python train.py --intermediate_size=640 --beta2=0.99 --final_lr_fraction=0.0 --dataset="wikipedia_en"
Each number is 50 + 10 x the weight over its row's rms, rounded and kept within 0 to 99. Layers, rows and columns count from 0. The size before them is the row's rms in percent of the matrix's.

# layer 18 MLP down, 160x640, rms 0.13, rows 109-159, columns 0-63
098:46 47 35 53 51 66 66 54 46 54 59 58 65 50 36 48 45 39 68 49 55 59 63 51 41 60 52 42 52 76 49 58 59 63 45 39 59 37 56 50 41 47 55 46 65 71 36 51 58 43 58 44 45 52 61 55 51 56 58 62 77 45 35 62
094:42 52 33 49 59 41 39 47 52 35 53 59 50 37 55 46 27 68 39 41 48 60 38 61 43 51 60 56 31 49 40 22 58 54 74 58 52 60 52 43 45 62 54 56 46 42 62 36 34 63 54 37 48 56 51 49 48 61 36 32 47 58 49 45
092:45 65 59 58 48 50 31 47 60 61 52 64 65 50 38 59 43 38 54 51 50 37 29 41 44 74 56 46 55 58 46 45 63 53 60 49 55 48 54 49 48 48 47 58 55 50 40 58 52 48 51 54 60 49 49 53 39 68 65 62 32 61 23 44
099:64 47 33 57 58 45 62 37 65 64 41 56 50 42 57 58 46 53 51 75 52 61 49 45 50 44 39 59 24 51 63 44 53 38 49 45 59 22 54 46 55 39 66 50 41 48 69 49 40 60 60 58 70 39 68 51 45 44 53 59 55 46 53 45
102:31 35 56 50 64 45 37 54 48 39 60 40 63 64 47 67 43 33 58 30 42 42 55 49 34 65 63 58 44 51 41 62 58 59 70 52 54 45 41 59 56 24 46 43 49 43 41 43 32 57 50 55 51 44 32 59 53 49 54 48 32 47 43 57
103:43 56 62 48 35 59 53 51 39 41 54 51 57 48 71 58 63 37 54 52 54 41 58 62 46 31 54 65 59 51 68 44 69 50 49 56 57 45 47 49 62 50 60 45 57 45 58 58 54 50 64 48 55 50 51 55 50 52 44 45 53 46 36 43
101:14 49 53 54 49 60 30 53 50 46 42 49 47 41 47 51 51 42 26 67 53 68 58 41 36 71 43 41 71 60 52 31 49 39 32 48 46 48 58 55 79 40 55 38 63 50 53 46 43 51 32 53 44 42 52 55 46 55 32 45 35 53 47 51
095:45 63 50 48 44 46 51 47 48 38 41 50 47 67 66 55 36 52 60 63 35 34 46 83 63 61 55 58 44 46 61 52 63 60 26 48 42 46 68 46 58 58 64 50 47 59 30 59 51 33 46 25 64 53 55 53 43 49 46 68 62 46 53 57
099:56 52 45 60 70 48 62 54 56 50 47 54 50 57 68 30 55 67 68 47 43 72 50 72 42 51 59 47 51 66 53 62 42 66 61 46 61 51 60 52 50 51 41 49 49 55 43 54 55 40 54 50 34 73 50 39 32 42 54 50 40 49 45 43
095:43 56 68 45 69 62 52 59 60 52 51 47 52 59 31 49 35 50 44 57 31 42 42 48 37 42 36 51 48 52 61 52 49 21 46 39 52 51 46 47 62 61 59 46 53 52 66 54 38 43 50 53 46 30 46 64 55 45 39 55 44 48 41 47
110:74 46 56 43 50 29 57 39 61 42 45 50 37 55 38 50 59 36 55 33 50 36 25 53 50 45 55 36 38 40 60 40 43 43 67 42 58 46 49 60 35 64 56 47 58 68 63 49 47 43 46 70 60 35 50 40 45 59 48 53 47 51 29 48
095:43 69 53 45 54 66 45 36 65 67 52 27 49 49 26 50 47 60 42 36 53 51 47 47 54 55 42 50 55 65 51 54 47 30 47 35 42 52 40 40 50 29 55 34 51 60 38 59 46 49 43 30 63 69 38 34 52 42 56 31 32 57 31 52
106:45 54 46 54 53 48 40 50 41 63 51 48 66 37 49 55 64 52 48 37 60 48 54 45 55 42 47 41 56 34 31 35 33 72 52 41 47 47 44 56 45 59 43 53 26 57 67 57 62 44 51 49 61 58 56 42 48 55 56 42 57 53 43 43
092:55 46 48 44 63 47 57 54 57 44 50 58 51 51 46 41 51 65 24 50 54 46 53 52 64 43 51 60 45 38 44 66 31 45 48 64 47 44 65 27 51 60 57 50 61 52 53 43 41 56 42 41 39 43 57 59 56 56 70 50 61 60 45 50
093:56 52 39 39 49 27 54 52 51 40 61 43 58 42 44 35 52 46 44 53 62 45 37 48 59 43 71 42 48 49 53 32 54 48 57 47 35 49 52 35 44 60 43 48 31 43 28 61 43 69 50 50 53 22 60 62 47 55 52 52 37 45 48 55
099:43 49 56 48 51 42 50 57 55 55 30 55 49 44 56 40 49 35 41 59 55 58 59 74 55 41 55 49 36 67 55 34 50 44 40 35 54 54 54 48 41 54 44 58 52 47 69 57 55 54 62 56 48 44 43 54 52 51 56 44 77 48 47 42
093:42 40 52 63 61 41 43 50 51 53 58 43 28 54 60 60 38 63 70 55 46 55 73 63 45 39 40 42 51 44 40 47 47 39 54 63 65 43 62 49 58 40 60 62 48 68 46 47 21 45 37 42 49 57 44 68 60 46 61 52 47 63 58 63
100:68 55 50 53 57 44 52 72 50 38 32 39 56 52 35 66 54 50 58 37 50 51 49 50 40 40 32 37 59 52 44 30 53 55 69 36 59 58 45 37 40 47 42 55 53 46 55 45 52 50 55 54 50 41 49 47 47 51 38 46 34 53 46 55
093:46 41 38 58 41 54 69 52 50 44 46 38 47 49 57 55 45 49 36 40 60 50 39 60 50 54 54 75 52 58 47 57 65 54 65 66 44 59 52 53 61 45 44 59 66 35 52 31 43 51 39 56 70 60 47 63 48 60 42 41 40 50 52 65
096:59 50 67 52 44 53 69 62 41 55 32 43 56 66 61 48 43 75 61 46 37 63 52 49 53 39 46 47 46 68 58 49 52 55 57 67 57 69 58 58 44 33 56 42 43 53 35 55 52 47 48 32 56 37 49 33 40 39 58 59 39 57 46 58
097:51 29 44 44 46 38 72 69 46 46 36 56 48 45 38 53 58 59 46 45 49 21 62 29 40 45 68 34 58 45 48 42 61 49 58 77 42 58 73 42 43 53 63 47 42 49 45 45 46 58 35 65 53 58 63 48 55 52 50 48 51 74 47 52
104:47 59 52 56 28 38 53 29 45 53 67 47 66 65 74 55 61 71 41 45 39 37 47 39 39 56 41 35 53 53 57 53 60 42 46 54 50 46 58 38 51 54 46 44 44 68 50 49 39 41 24 69 49 54 68 53 29 59 49 50 44 55 43 50
101:75 65 56 57 37 61 55 53 67 68 42 35 39 45 52 51 53 57 53 44 40 33 66 46 47 41 57 56 27 61 49 43 42 57 64 61 43 57 50 62 51 61 41 60 50 57 36 54 57 65 54 62 58 48 51 65 51 45 55 46 56 61 57 45
093:54 53 40 47 64 45 54 59 37 54 57 57 42 52 49 35 50 45 51 60 62 62 44 57 57 43 47 38 31 44 57 48 51 57 53 41 63 52 69 52 46 65 60 65 47 53 64 59 60 55 52 71 59 62 42 47 44 59 58 52 51 67 29 59
100:48 47 40 45 41 69 55 58 42 74 52 58 62 67 37 61 46 61 38 51 50 35 20 55 34 57 51 61 30 36 48 38 44 33 47 48 61 54 36 53 43 41 57 41 62 36 57 41 49 47 50 49 55 40 35 52 51 71 47 38 55 57 50 57
104:34 56 55 56 33 52 56 43 58 51 39 58 44 37 36 45 50 68 46 51 48 50 34 61 50 41 43 54 57 31 32 54 55 41 52 46 51 48 52 53 55 41 54 50 44 64 56 20 50 45 45 52 64 44 54 49 45 51 55 38 37 63 63 46
123:33 57 47 46 46 46 47 63 38 58 52 61 62 55 53 41 45 42 48 45 33 53 62 58 51 42 55 74 54 64 50 49 48 71 42 72 30 49 44 38 53 54 59 54 24 40 48 47 55 50 50 49 46 47 51 46 38 40 50 42 29 45 48 40
094:60 63 37 47 48 50 62 37 34 45 43 50 53 57 64 47 49 52 82 45 24 41 43 69 70 47 55 56 49 56 63 55 44 51 50 55 61 53 43 54 52 37 51 49 43 61 46 38 53 44 32 34 26 75 51 47 58 30 45 45 50 50 35 34
103:16 40 56 54 58 46 57 24 44 44 47 54 56 46 42 30 68 42 63 60 56 43 41 69 59 54 35 45 59 53 34 55 38 53 59 33 46 48 62 53 52 42 43 36 52 70 51 54 43 44 53 49 42 40 55 51 68 48 43 47 55 45 44 41
101:45 47 50 42 56 49 49 47 53 47 49 52 39 34 50 66 61 55 65 17 58 42 50 59 47 63 51 52 47 45 37 39 47 61 41 32 49 51 51 50 39 38 48 43 48 58 48 52 59 39 45 37 71 53 48 66 39 52 47 39 61 44 35 48
103:68 57 32 45 53 44 51 52 52 37 58 56 41 57 51 44 38 58 46 46 51 47 50 48 48 65 38 48 51 41 50 43 37 36 53 56 45 42 38 52 51 50 28 54 55 56 50 55 55 35 56 43 51 56 52 49 54 36 45 45 51 34 39 56
099:26 48 41 49 70 45 45 64 36 47 79 38 38 61 58 71 55 43 44 37 35 25 58 59 35 50 44 52 39 53 50 44 58 49 55 62 45 66 36 45 48 52 50 45 39 44 51 54 56 36 47 36 52 60 46 44 48 50 57 47 39 51 37 46
096:50 47 39 55 37 52 60 41 50 37 44 53 44 57 48 63 46 63 54 32 32 58 54 48 37 41 45 43 43 60 48 36 47 46 52 46 46 41 39 46 43 47 48 50 42 43 44 50 42 24 65 58 42 40 49 42 61 45 51 48 42 40 47 65
093:33 41 40 56 63 42 40 44 51 39 39 46 56 32 58 42 46 47 57 51 44 61 62 37 55 55 50 49 66 46 62 76 35 54 64 61 36 49 50 31 56 56 49 44 47 26 54 51 56 50 50 49 50 60 67 71 60 33 50 53 52 42 71 46
097:49 49 51 49 50 40 31 66 56 71 30 52 49 48 39 60 58 54 60 54 52 53 42 65 59 39 47 51 57 49 38 56 50 40 41 51 58 41 49 58 39 47 52 60 66 51 43 55 54 49 49 45 57 41 41 48 53 36 52 56 74 52 43 41
095:59 32 45 54 50 38 27 57 46 48 51 41 40 47 31 42 67 46 61 63 57 41 41 64 41 53 60 40 53 36 36 55 40 50 36 49 47 53 43 44 58 52 48 64 49 32 60 58 50 60 59 50 46 60 57 42 45 52 54 44 48 48 41 50
101:63 50 58 42 66 51 58 56 50 63 21 60 58 57 65 33 33 48 39 32 58 46 53 53 35 74 43 56 61 50 42 51 61 63 49 50 46 67 62 58 45 26 67 44 52 28 45 50 57 41 35 67 50 54 42 51 43 39 38 48 53 53 42 37
103:39 54 66 56 54 46 50 45 55 47 57 53 41 44 47 61 67 58 48 35 55 63 55 66 64 49 37 46 50 49 61 69 43 63 58 51 38 31 56 37 56 36 35 58 47 53 44 49 64 49 49 53 47 62 40 44 54 43 58 54 57 54 54 57
099:32 53 57 52 63 53 60 59 49 33 38 44 36 52 29 54 71 58 53 58 42 39 65 38 77 55 60 52 50 36 41 44 60 68 30 65 56 55 57 50 60 44 51 45 49 34 58 62 44 53 43 40 48 48 57 59 45 49 67 51 51 40 56 54
096:56 51 41 45 38 43 65 47 45 50 35 20 52 57 55 46 43 59 47 67 66 60 46 49 27 42 38 57 65 39 49 50 33 50 53 57 39 52 48 54 48 54 50 38 42 70 50 54 34 48 52 45 46 25 64 51 54 47 44 58 68 44 32 52
105:29 53 56 54 61 50 54 50 48 57 56 34 50 46 57 52 34 37 61 72 55 58 55 33 47 58 33 49 28 52 56 40 57 41 57 42 53 67 56 44 46 62 47 47 35 55 47 49 40 51 28 39 30 43 40 51 49 53 33 62 31 58 33 60
089:48 52 40 56 49 49 52 53 56 57 61 48 61 51 51 56 49 50 36 47 39 67 48 46 56 59 61 48 42 41 49 64 51 62 52 56 55 48 51 51 66 44 44 38 47 50 36 43 52 59 60 42 47 51 50 54 58 51 55 57 51 36 70 47
094:41 46 44 55 75 54 28 36 33 48 33 50 53 44 42 43 47 64 36 45 52 37 58 35 35 60 47 53 48 40 47 59 29 37 43 57 53 42 50 68 51 43 48 33 46 32 49 25 43 65 42 62 54 52 62 49 55 52 57 65 49 62 53 50
097:53 58 42 63 64 34 38 36 49 62 79 62 68 46 70 60 53 64 67 72 53 63 39 64 34 61 62 44 47 40 34 28 55 29 56 55 44 70 44 62 49 46 59 57 46 77 51 51 55 39 49 53 47 41 44 45 39 27 53 44 59 46 39 52
095:54 44 56 56 53 34 54 44 60 49 42 41 53 57 48 54 39 56 48 55 59 43 52 45 40 48 53 27 50 50 49 68 52 54 64 41 66 32 35 40 43 55 46 52 62 55 60 48 45 43 27 46 68 48 50 49 47 60 60 41 60 39 42 55
096:56 50 38 48 56 49 57 44 54 50 46 42 46 52 42 55 44 46 46 58 53 53 66 67 37 39 52 48 42 54 61 62 42 47 40 38 23 63 45 51 37 62 34 38 61 61 45 52 52 44 51 39 52 44 36 49 61 40 50 48 58 36 42 47
102:55 57 44 52 43 41 57 40 54 44 56 51 54 48 57 50 59 61 50 43 42 40 64 39 35 66 54 50 53 47 64 47 56 31 45 53 55 55 59 39 57 61 36 59 29 42 58 52 48 59 57 60 44 62 45 53 48 37 51 68 57 46 43 48
103:55 40 38 49 61 36 46 73 48 32 53 43 45 53 56 45 52 52 67 25 38 41 58 51 53 71 60 50 41 57 67 46 48 49 33 51 48 52 54 51 58 49 54 60 42 53 48 43 52 53 55 50 45 50 44 47 58 39 40 55 36 56 45 50
104:36 46 48 47 63 42 44 46 37 45 57 65 37 49 45 32 38 47 52 56 54 48 33 67 59 53 38 50 51 47 51 59 51 55 68 50 35 76 55 49 34 51 44 49 48 41 38 61 45 50 47 37 45 51 54 60 66 47 42 46 52 45 48 61
090:49 57 59 46 51 51 36 48 54 40 47 48 59 51 29 67 58 55 74 54 58 51 47 44 57 49 42 47 57 55 58 21 66 51 65 46 51 40 38 50 58 40 44 57 68 43 55 50 44 71 45 49 48 39 60 69 51 78 52 56 41 61 50 45
101:53 56 59 44 48 51 61 52 60 47 83 54 46 43 58 58 49 30 50 64 43 52 43 42 69 35 53 48 62 54 48 57 56 32 36 69 55 50 66 63 67 53 46 53 58 36 37 53 35 63 57 54 40 55 52 66 60 45 71 34 49 58 40 53